config.toml
parallel_block = false
init_std_down = 0.0
beta1 = 0.9
Each number is 500 + 40 x the weight over the matrix's rms, rounded and kept within 0 to 999. Layers, rows and columns count from 0. Numbers have three digits each.

# down: layer 3 MLP down (transposed), 4224x704, rms 0.0222, rows 4016-4030, columns 352-439
# up: layer 3 MLP up, 4224x704, rms 0.0259, rows 4017-4031, columns 352-439
down4016:459497435529489466519547504475504502493448431487455511462518510443435530461519465459527500485535482459511523450486537464476492500455497529507540533523520537510430482477515545555509524516502487445438467513483533525577532555517487532500541520539439544491533489453524
up4017:485461544512435562536515576516444552529464498505537504596462472528497495401504467446497553552600556556503475565469496413537518405455552486546546524474586417476564454523471470429526499488484514456543471485549463499564484461511492460482499455514486521443521544448472
down4017:529514492536435461489440484495505526556527459482536483507515546520539510510479529527464499476521422497472503525521535505505473519483538525480542561528503467535498520480495527484478478511463494464520469479445458556553464507495527510457460509473496484547546498442528
up4018:396482508425452528553451490528546555513527475493547504536443507465537470520543509459529538471508533565455470551500461504491472500511543505501476459486430480413495455554535513500529512516544504504522463469513550489548451472463509491528516511515504595466546609520529
down4018:497489568512484500453518468526505543520484562483530538499537471508470510459497492542547434512506547503494466485530534543498511565490458427469496513499520541478528513460514461507412449487533542462457545480569497545473536489496481459496517525468454441479484449492476
up4019:464477484542440501513551516499458494499498438521485556551461443407588582400507513547547505525450496496529526470473488513474464437540529633485465488456510423519526434511519503510449504559503545487477446484516480518496398468511402502545498487495518479489540559475476
down4019:541558537496516547488473505520539523489525404398452532479480522581524426517530460524448518515539509550547504480568528448588487454511525568610439526540511483505489491657547511473493478556484412510549559538493533532497510596448514539550484609570568425420480524474513
up4020:515475486586475507473501545516462505494483440557485505524550486540499459433546434546484493465469531514529542533489494491483437439484524566479515476547552481436509531493505463516469461499498458534511493545459535565493552507461458551529429586483463519558521553413455
down4020:468521454520556532535503440476505536531551505529524482520445485568485535549495469502575519471531487534555516542475489509513519495502476489440481553463553483491465458488482491461493563445485532533510480553472472495479466536496547407539540437450536488526535444549561
up4021:479500512490480530479510549475464522510444446497398603518525490497472476501485446477496578491552611437503519510516525540543451482474479469569522569631554531483556442466491534484451600406529530511476543567487493450554459469535470490598520506559479482497524504479442
down4021:416409493435503558469464452460502413542461573521523574460404491548482540475526495562517593508553500493510436534455489572512457534469471495504539493563506485502532506579485485430441459550615481528489451483475558487489453523524406517533538452504570492520532499631536
up4022:472486467482535547504512602526539522459508530482450556467548512440574483482415577482487488521492508504489492458484389495531561511597626543420458430488421470553572455467535470456528495482491475505543493465499509494476513494595470562556523417435521499520494521481532
down4022:488489501526451504545520556507472489501496534476482522515532483466516535488500500473563521547489495471504547474461510484494483537516452539498530540437487466472475452538513488560502507479552464483495539533460531516458494540527503469528505513520550433471441512531478
up4023:460438485563457511528513555486482561496500526474497481509462503483507489513421522483498481461527488467556528534514435476540504498562493475488433533479503464438525458529527529515527509492484482497510471492538469452574468489539496525523485501504514536518469581518437
down4023:458513529501539549492497449505496497556529503537496546509528497470482475522463464509500507524432531544490540490525495504526492498498498508503451525512446503544534497430503482472542508496476538518537538541492512474416492448479508501454500501494483493485519499476489
up4024:492493524472480485484526486459453542522489561434504492495467492471523512496474543440529535525558534444534510464419517493591490458529488521540443483513424478479480465438554484458501459555530518544477541474474552565469399473505458416525461574514492520500498513475429
down4024:516480471515515564521476537475598474499566477550510472441475534464462454467606520502554503508466487482484465514500512483530426536535506484512532496491533551511514486511498464557433478575514529513538485485492467534555498511495543495478558512528529521545464519539520
up4025:480481450443530504468454528519493468571479498547540563567508491490503458481470487572560472511535501475585487595468513553508409515428564481511547465525494536510555456500509563510490522496437484498562524389557502568506442521470465478514445537526482578442533517454481
down4025:454525562485551497461487456471480503461493498527539527560419420494445510442550475500455491492520466486478542467495491412526453465498509485513469558518539470528504538509505483485538539505509482559505526491491554502497494465506489533476495489515473438524447509507495
up4026:542509484500488513475491548465544479584527518454456520464546488508552490444527491529524391475470526499450478461483445512592543465496461547524437575447518519490524486540493406504489559469524520468546458495550470456452483501522492496492467524464493593395458570465525
down4026:484525421536480428525501489479502487500509526513521501507540507491473467533466491533517460496527469525481509494417538533504488558459482458446498506495515557540478506404496535478571533541525479502450493503512484450450482511512507554455488503509553441520495449499465
up4027:391497513554453511526532549514513496601495495468461503636428506446438549536504480507503415507526501539489507501488405468448499485456529516439525524432516512526649448609442554479585520572367472469484470477494465449528478562497518515466587433450582488503455459479392
down4027:431538518542540532496538571472505520466426548541520487533472570458520477544511480529445472482502482527493524519501456475492512464529539498508545444510422559513512581585502557486478482477454508416503455414507503505524500534475591450521505543538543560543463492539471
up4028:524501510518454559545515505532510568505456507447527520651447480383478557486467470507580504526609484539474446560393447512478536440433534524529481459488519468449546491538495508449455489488418512453547493475552401413512492459480549445506494474506512519528576585415471
down4028:469487523470519520484524497480438594461462593512516538452483431484479480485494449505495513513388517459457504438457511497579481486450498500529553464480533522450508498442481525473488518486434530530546528440436532516450504470501535451475487494528455541459521452532488
up4029:470471506514513556514551489488531535538427517491431518440540493557535604413471390513479463505505510522491515575512522453466502504457508528542562489432500492494506435526469437528505485490501495468475532533512544468482468539478523492632495427520460528477562510530522
down4029:496499397440477494520509457482562527562450507501535560521547536534468510561573542520551524489487462482411442538506426509449525580543482505486517480492541529523512535576482463537531509616573464449545465493505471451446440492477511495483471507522480427513474471510522
up4030:497514531486447497498467521489447469482505567504557513521454500473514518476563539507465462496526513502530459481525516502466526518458548522460518434444519529574489515533518543472512444482482479478530526450496472482479533506486453523481453530540497522447599536470560
down4030:513469542464420574539521433512488549487467476508434483525526516503476476521494468495526515504496524511494562490495518483577468466488472521504476520505482430502512497466520467539528556561533483440433396468467526483533504483499505540490519526521492541476498471513461
up4031:523493483617500494500482583513563482525484470567569511502525424539467527488531554527547516528526503561492473586484478463479447484463540607472547482447531508595511524484466451512528473512491516506526501487495477481466495535503496488474466506491499495517496522472540